Part of a small language model's weights.
Size: 9 layers, 2 heads of 32 (1 for keys and values), vocabulary 3618, 1.54M parameters.
Architecture: RMSNorm before each block, rotary positions, no biases in attention or MLP.
Training: a variant of Adam for these matrices, 9638 steps.
Each number is 128 + 32 x the weight over its row's rms, rounded and kept within 0 to 255. Layers, rows and columns count from 0. The size above them is the row's rms in percent of the matrix's.

# layer 4 MLP up, 256x96, rms 0.13, rows 37-58, columns 48-95
size [ 98 102 101 105 110 100 104  96  95  94  93  96  99 105  99 109  98  93 106  89  99  98]
[[119 107 146  98 127 132 167 198 164 124 165  96 136 147 114 181 166 172 119 184 162 142 114 127 128 113 109 149 159 113 134 172 113 144 151 119  70 107 184 123  78 130  94 107 146 184 146 157]
 [ 94 172  91 113 120  93 186 163 169 133 100  95 184  75 105 180 171 117 165 111 153 175  88 101 155 120 104 150 125  98 138  87  98 154 137 143 131 160 186 191 142 116 176 129  94 165 128  88]
 [109 130 192 177  87  84  99 152  92 154 118 113 122 153 113 154 126 153 169 128 162  95 111 158 146 116 154 139 115 112 128 110 185 183 222 145 183  98 126 139 116 106  90 152 107 110 112 132]
 [126 100 190  65 171 119 149 120 113 170 109 134 138 155 131  83 159 124 146 101 120 133 108 126 124  95 157 142 128  93 146 209  70 114 110 116  90 152  73 128 153 130 118 109 125 151 158 169]
 [174 119 162  93  68 148 138  58 103 197 127 125  99 101 178  89 180  90 149 125  91 126 148 117 161 155  90  63 124 150 160 156 131 127 134 130 115 182 103 145  95 110  71  98  93 108 105 165]
 [113 128 169  79 131 137 159  96 119  83  97 157  98 203 127 144  71 115 163 123 129 156 171 173 173 129 105  91 115 126 114 109  95  76 117  99  55 168 176 166 119 143 128  68  88 105 114  99]
 [147 109 118 137 128  81  90 144 145 148 140 140 115 142 166 138 134  96  92 158 185 126 149 161  86 155 160 148 159 146 181 113 121 146 107 163 157 153 155 113 117 153  64 123 120 172 123 116]
 [127  90  82 129 182 109  90 142 102 118 143  99 116 126 108 107 139 141  56 135 163  94 150  91 162 115 124 116 193 107 146 131 145 131  65 202 140 209 135 139 118 101 104  97 101 126 176 156]
 [130 137 142 132 188 120 176 153 136 140 131 114 153 209 123 118  92 143 179 104 139 110 145 164  80 159  75 126  99 135 119 149 104 103 207 124 100 171 151 108 144 182 151 114 113 114 175 115]
 [161 136 132  97 180 167 152 122  79  84 190 129 116 155  79 148 186 144  59 116 123 147 123 105 118 105 152  64 134 206 146 128 115  78 170 198  84 150 155 133 133 150 104 101 109 161 143  97]
 [ 67 158 149 160 143 143 148 102 115 108 122 108 147 107 101 107 126 162 133 165 131 125  84  90  81  75 184 127  50 127 176  95 213 168 173 114 125 149 182  83 102  97 157 127 167  56 113 163]
 [154 123 130 124 128 176 167 131 138 152 144  92 111 126  84 126 147  96 124 131 161 139 129  65 145 166 107  95 129 142 114 141 172 123 115 136 130 135 209 190 104 122 179 152  73 111 120 173]
 [134  88  78 118 114 121 105 183 141 144 199 186 117 113 153 123 170 160  85 138 157 112  94  76 153 135  93 168 149 180 130 130  93 110 167 151 144 114  82 166  61 136 144 158 132 167 123  91]
 [153 144 102 120 146 102  88 126 170 152 150 138 140 136 149 161 108  85  84 140  90 143 112  62 162  68  95 139 177 169 216 131 127 128 117 110 106 132 122 114 176  88 166 120 146 103 142  79]
 [135 170 162 164 156  79 148 124 119  91 140 154  92 121 136  89 134 137 139 125 159 103 135 178  80 160 140 130 135 117  53 157 103 170 180  98  97 110 248  97 146 141 101 107 127 110 136 140]
 [118 140 101  91  89 190 124 119  86 154 120 117 132 194 110 143 152 150 185 105 130  76 164 134  93 142 172  87 127 119 109 143 154  97 220 112 123  71  99 104  69 129 133 113 111 130 147 219]
 [148 143 116  50 137 131 146  87 109 156 145  83 124 140 107 145 124 150 164 192 110 142 130  94 105  71 111 189 168  90 107 143 140  60 115  76 106 121  69 144 149 101 128 129  91 146 106 152]
 [148 143  96 133 155 155  91 154 147  59 158 117 201 171  90 114 158  88 111 116  69  97 139 120 172 105 129 138 141 128 148 112 141 111 131 105 127 151  74  98  59 143 131 166 154 136 113 171]
 [153 159  96 100  93 142 104 136 125 130 135 134 153 169 120  71  99 121 142 100 122  86 121 171  78 101 156 119 155  90 149 147 146 127  70 121 117 173 162 112 127 166 172  98 137 112 183  54]
 [181 103 160 135 193 148 132 129 176 163  86 128 171 177 127 110 131 157 118 112  93 110 163 110 193 164 116 153  84 132 132  90 109 161 111 190 105 181 105  97 135  53 150 129  60 122  84 111]
 [120 126 106 143  19 191 121 131  75 143  96  83 142  95 153 143 105 127 151 150  69 122 178 153 138 108 103 177 106  98 159 104 161 190 128 114  67 100 156 113 124  92 164 158 137 104 143 123]
 [139 126 106 104 150 124 132 134 157 169 100 122 103 151 166  50 116 134 132  73 130  76 136 184 139  78 150 127 115  95 163 182 115 164 112  89 108 162  54 144 152 183  96 194 214 182 127 133]]
# layer 4 MLP down (transposed), 256x96, rms 0.129, rows 37-57, columns 48-95
size [100 101 101 106 105  98 103  94  95  96  94  97  95 107 103 106 101 100 103  96 101]
[[142 155 152 114 110 114 102 128  80 140 124  95 149 160  86 177 164 120  67 109 114 138  89 120 112 110  62 163 183 162 110 170  87 119  93 104 121 177 129  70 128 145 141 131 144 178  92 147]
 [130 166 113  95 146 145 128 195 137 115 193 134  96 148  82 213  76  88 158 108 138 158 105  97 175 112 124 158 146 143 132 112 113 125 155 129 131  90 145 175 143 123 186  53 180 115 138 133]
 [125 115  93 133 171 127 122 133 108  92 156  75 180 145 145 140 155 154 109 114  97 136 154 114 193 127 132 158 134 143  91 146 102 112 136 108 170  92 164  98 117 137  35 107 106 102  78 150]
 [119 140 139 105 166 169 135  68 122 156 145  81  30 138  89 181 139  74 102  92 128 137 131 122 101  50 186 123 117 152 141 137 134 123 151 151  87 130  95  64 103  78 120 170 145 110 159 116]
 [126 182  55 143 141 158 151 109 123 109  92  97 151 160 103 119 104  69 102 147 120 158  79 129  84 134 148 102 108 136 101 135  76 109 169 124 147 150 114  97  50 130 125 195 142 140 119 199]
 [167 124 160  99  94 169 122  87 116 167 145 158 105 153  87 104 167  73  66 164 153 119 126 151 128 174 125  89 162  95 130 205  91  98 143 165 140 102 136 187  72 125  97 156  93 130  84 143]
 [159 114 147 146 180  79  90  91  84 118 157 201 132 175 143 162 106 166 108  72 133 139 111 184  89 170 100  92 138 159 105  87 112 119 128 127 153 105 151 117 144 133 161  84  90 125 169 200]
 [183 123 168 131  86 128 143 192 150 121 141 177 151 142 102 130 209  72 128 127 155 178 105 146 173 129 132 194 161 116  85 121 148 108 102  65 103 124  84 168 130 183  99 144 118 136  79 133]
 [153  96 126 103 147 131 143 137 135 109 170 100 187 147 146 147 181  90 142  68 138 122 168 147 153 146  86 139 176 153 160 132 175 158 191 130 130 117 159 169  96 190  99  98 143 144 135 139]
 [ 92 150 112  85 135 111 155 144 107 112 126 127 207  62  99 173 129  98 109 145 172 145 150 185 154 103 160 152  73 109  99  79 110 176 172 105 151 159 101 168  90 204 101 157 107 108 145 105]
 [106 180 108 120 139 156 120 138  69 142 166 141 164 113  91 156 124 135 156 124 106 149 164  96 140  86 184 176 132 116 145 112  98 116 126 122 149 138 103  99  67 130 126 120 172  72 116 123]
 [130 137 129  98 175  93 140 143  90 145 100  93 151  61 118 193 145 158  95  79 142 122 162 122  81 171 147 179  75  80 136 187 167 136  78 159 110 143 126 188 174 139 175 177 185 113 133 119]
 [108  75 106 123 124 148 134 111  99 165 155 139 232 151 100  30 143 121 144 114 115 164 162 104 103 136 171 138 122 140 110  96 110 129  84 128 125 114 155 101  73 133 111  91 117 142 134 154]
 [ 93 104 138 121 167 122 121 106 134  90 110  77 238  86 121 142 120 154 149 140  94 153 124 129 136 177 152 124 172 118 126 163 115 151 132 158 108 183 120 107 128 118 126 143 133 113 131 119]
 [130  69 144 148 124  54  75 111 123 142 161 133 191 112 173 126 116 178 104 139  93 162  90 139 148  90 115 186 110  49 148 153 105 102 173 134 137 119 158 182 147  58 185 137 149  74 107 113]
 [117  93 178 112 105 206  92 141  82 149 136 140 108 148 150 144 150 130 139 108 111 178 113 152  99 125 134 134  54 102 123 121 164 105 116  74 174 182 122  85 149 151 179 143 179  97 142 195]
 [146 179  89  97 188 100 156  53  94 155 168 144 121 177 112 118 173  89 152 151 134 131 161 130 129 138 127 137 142 113  64 105 118 124 145 146 111 136 108 224 103 147 132 181 128  60 165 163]
 [120 138 130 105 144 121 135 114 113 115 103  92 130 169 100 131 104 102 142 148  90 143 119  65 121 148 143 179 130 117  65 141 152 165 181 120 133 128 148  95  98 134 129 113 143 216  68 108]
 [ 82 165 169 134  99 121 137 138  94 162 112 131 108 142 148 129 155 139 131 100 131  97 157 135 126 109 116  96 153 157 142 114 138  51  97 125 114 126 122  97 150 118  73 111 138 172 150 124]
 [173 111 180 122 127 132  76 131 126 135  61 157 117 150 123 145 120 164 185 102 115 185 135 133 127 164 118 172 113 126 133 108 125 160  90 121  43 130 134 164  78  64 150  75 116 150 136 178]
 [ 78 170 121 135 132 110 106 142 113 153 104 173 150 133 121 168 170 172 140 205 123 149 127 142 143  85 126 163 175 113 179 120 141 142 136  90 122 135 145 104 111  94 171  67 106 187 150  88]]
# layer 4 MLP gate, 256x96, rms 0.14, rows 38-58, columns 48-95
size [ 99 106 114 103  94 105  93 104  95  92  99  90 109  97 111 115  92 101  89 101  95]
[[130 126  88 152 141  83 188  59 134 163  86 123 160 120 144 100 218  72 158 182 164  84 173 120 142 101 140 140 160  78 153 121 108 123 163 123 145 163 136  78 148 116 110  91 149 151 113 151]
 [126  98 129 137 113 113 190 116 151 149 112 155 139 180 104 134 146 112 166 108 155 172 134  77 121 158  90 152 118 113 139 129 146 137 175 109  90 138 138 106 145  87 119 165 182 178 153 130]
 [174 125 175  89 118 165 136 157  74 155 157 177 149 152 133  80 158 225 157 114 143  98 176 105 107 121  93 136 145 111 146 122 109 155  98  85 160 162 145 163 143 130 162  87  76 162 129  79]
 [141 132  71 134 111 101 126 148  87 129  67 199 156 141 118  72 168 127 160 141 106 156  74 138 182 129 127 154 117 131  77  67 161 116  79 110 147 129  97  88 157 134 169 159 184 168 130 100]
 [150 144 115 145 143 154 100 146 142 183  79 120  93 157 145 145  78  85 155  49  89 114 125 106 165  59 174  85 120 133 116 191 161 101 179  81 146 163 178 103 125 163 135  85  90 155 131 142]
 [119  90 125 102  34  94  88 198 111 133  95 108 128 115 156 135 125 123  95 152 112 177 156 106 147 193 109 143  88  69 118 108 156 126 166 111 157 118 120 131 128 121  92 110 110 200 115 172]
 [187 153 155 100 132 101 148  86 159 138 120 127 151 137 138 114 144 119 153 151 189 118 122 122 108 155 120 127 126 150  79 116  99  92  83  75  93 129 155 150 141  85 138 171 178 176  95  84]
 [104 130 165  92  80 131  83 141 136 106 112 165 119 130 135 112 174 103  91 120 119 128 135  71 184 164 116 155 129 142  85  91 138 113  97  90 146 115 123 152 135  85 124 144 137 181 162 105]
 [170 123 161  95 116  59 109 174 130 177 119 123 143 104 136 145 102 155 136 119 123  84 145  80 135 152  97 126 143  93  64 120 119 154  90 119 137 185 160 138 150 148  84 149  95 180 121 138]
 [195 144 179 138 115 119 114 163 154 173 107 132 137 194 145 146  99 104 128 105 150 107 137 131 161 208 151 108 119 182 101 135 102 145 131 151 106 104 130 109 126 191 153 154  77 144 155 112]
 [106 132 143 157 138 115 107 160 174 172 134 199 130 114  93 105 108  55 114 174 120 107  82 105 159 199  78 142 130 143 160  52  91 114  94 121 142 175 157 153 131 128 171  99  90 182 132 142]
 [140 136  95 117  93 136 140 110 121 151 119 123 134 123  66 133 140 118 183 145  69 138 134 132 108  78 142 154 197  84  65 155 112 164 122 141 108 113 106 119 146 118 188 111 151 113  71  93]
 [ 86 122 185 173 115  99 101 116  40  94 114 135 131 173 102 113 136 126 195 123 131 171 212 126 101 151 121 130 154 113 115 154 140 152  83 105 147 107 138 132 112 118 136 136 151 181 156 115]
 [ 54 107 128  94 124 119  75 129 151 143 108 154 143 124 126  75 181 160  87 146 111 128 123 131  81 167 125 151  96 115 190 121 169  76 169 101 106 145  74 185 105 163  70 105  88 124 131  91]
 [168  43 155 177 180  94  94  84  85 153 137 146 130 166 118 115 160  90 128  93 178 147 110 116 119 138 156 173  82 161 110 113 142 170 146 118 164 107 117 149 109 129  50 122 116 147  98 151]
 [144 129 120 109 150 115 184  87 132 192  87 153 146 130 148  84 135 108 168 110 111  68 150 130 103 114 163 116  43 110  98 178 225 159  84 112 106 160 136 101 130 157 135  59 102 144  75 140]
 [117 133 129 104 153  73 146 115 135 149  20 108  99 152 141  90 115 142 151 151 145  96 120 144  94 145 145 153 129 121 149 113 145 183 151 110  87 113 118 143 117  96 111  71 123 180 114 109]
 [185 173  80 148 114 127 115 136  50 165 115 128 156 118 133 133 107 127 125  74 114 102 140  79 138 129  99 123 129 130 107 116 165 132 140 122 148 150 231 100 181 175 123  71 175 106 163 119]
 [120 108 100  90 107 139 119 152  55 133 100 158 142 117 107 122 136  61 201 123 112 109 169 142 121 117 125 102  91 127  90 132 161 130 191  76  90 129 171  87 128 147 147 138 187 163 180 135]
 [172 168 152 108 142 137 123  95  74 127 143  94 141 101 106 118  85 144 168 144 147 160 198  91 125 111 105  88   0 131 130  92 113 147 166 151 104 146 108 121 174 148 111  92 115 183 155 102]
 [166 118 175 151 105 188 129 112 135  84 123 115 172 158 150 189 103 157 169 159 150 106 123 129 117 171 121  80  88 131 113 104 163 102 131 186  78 176 147  61 164 139 127 149 104 118 163 200]]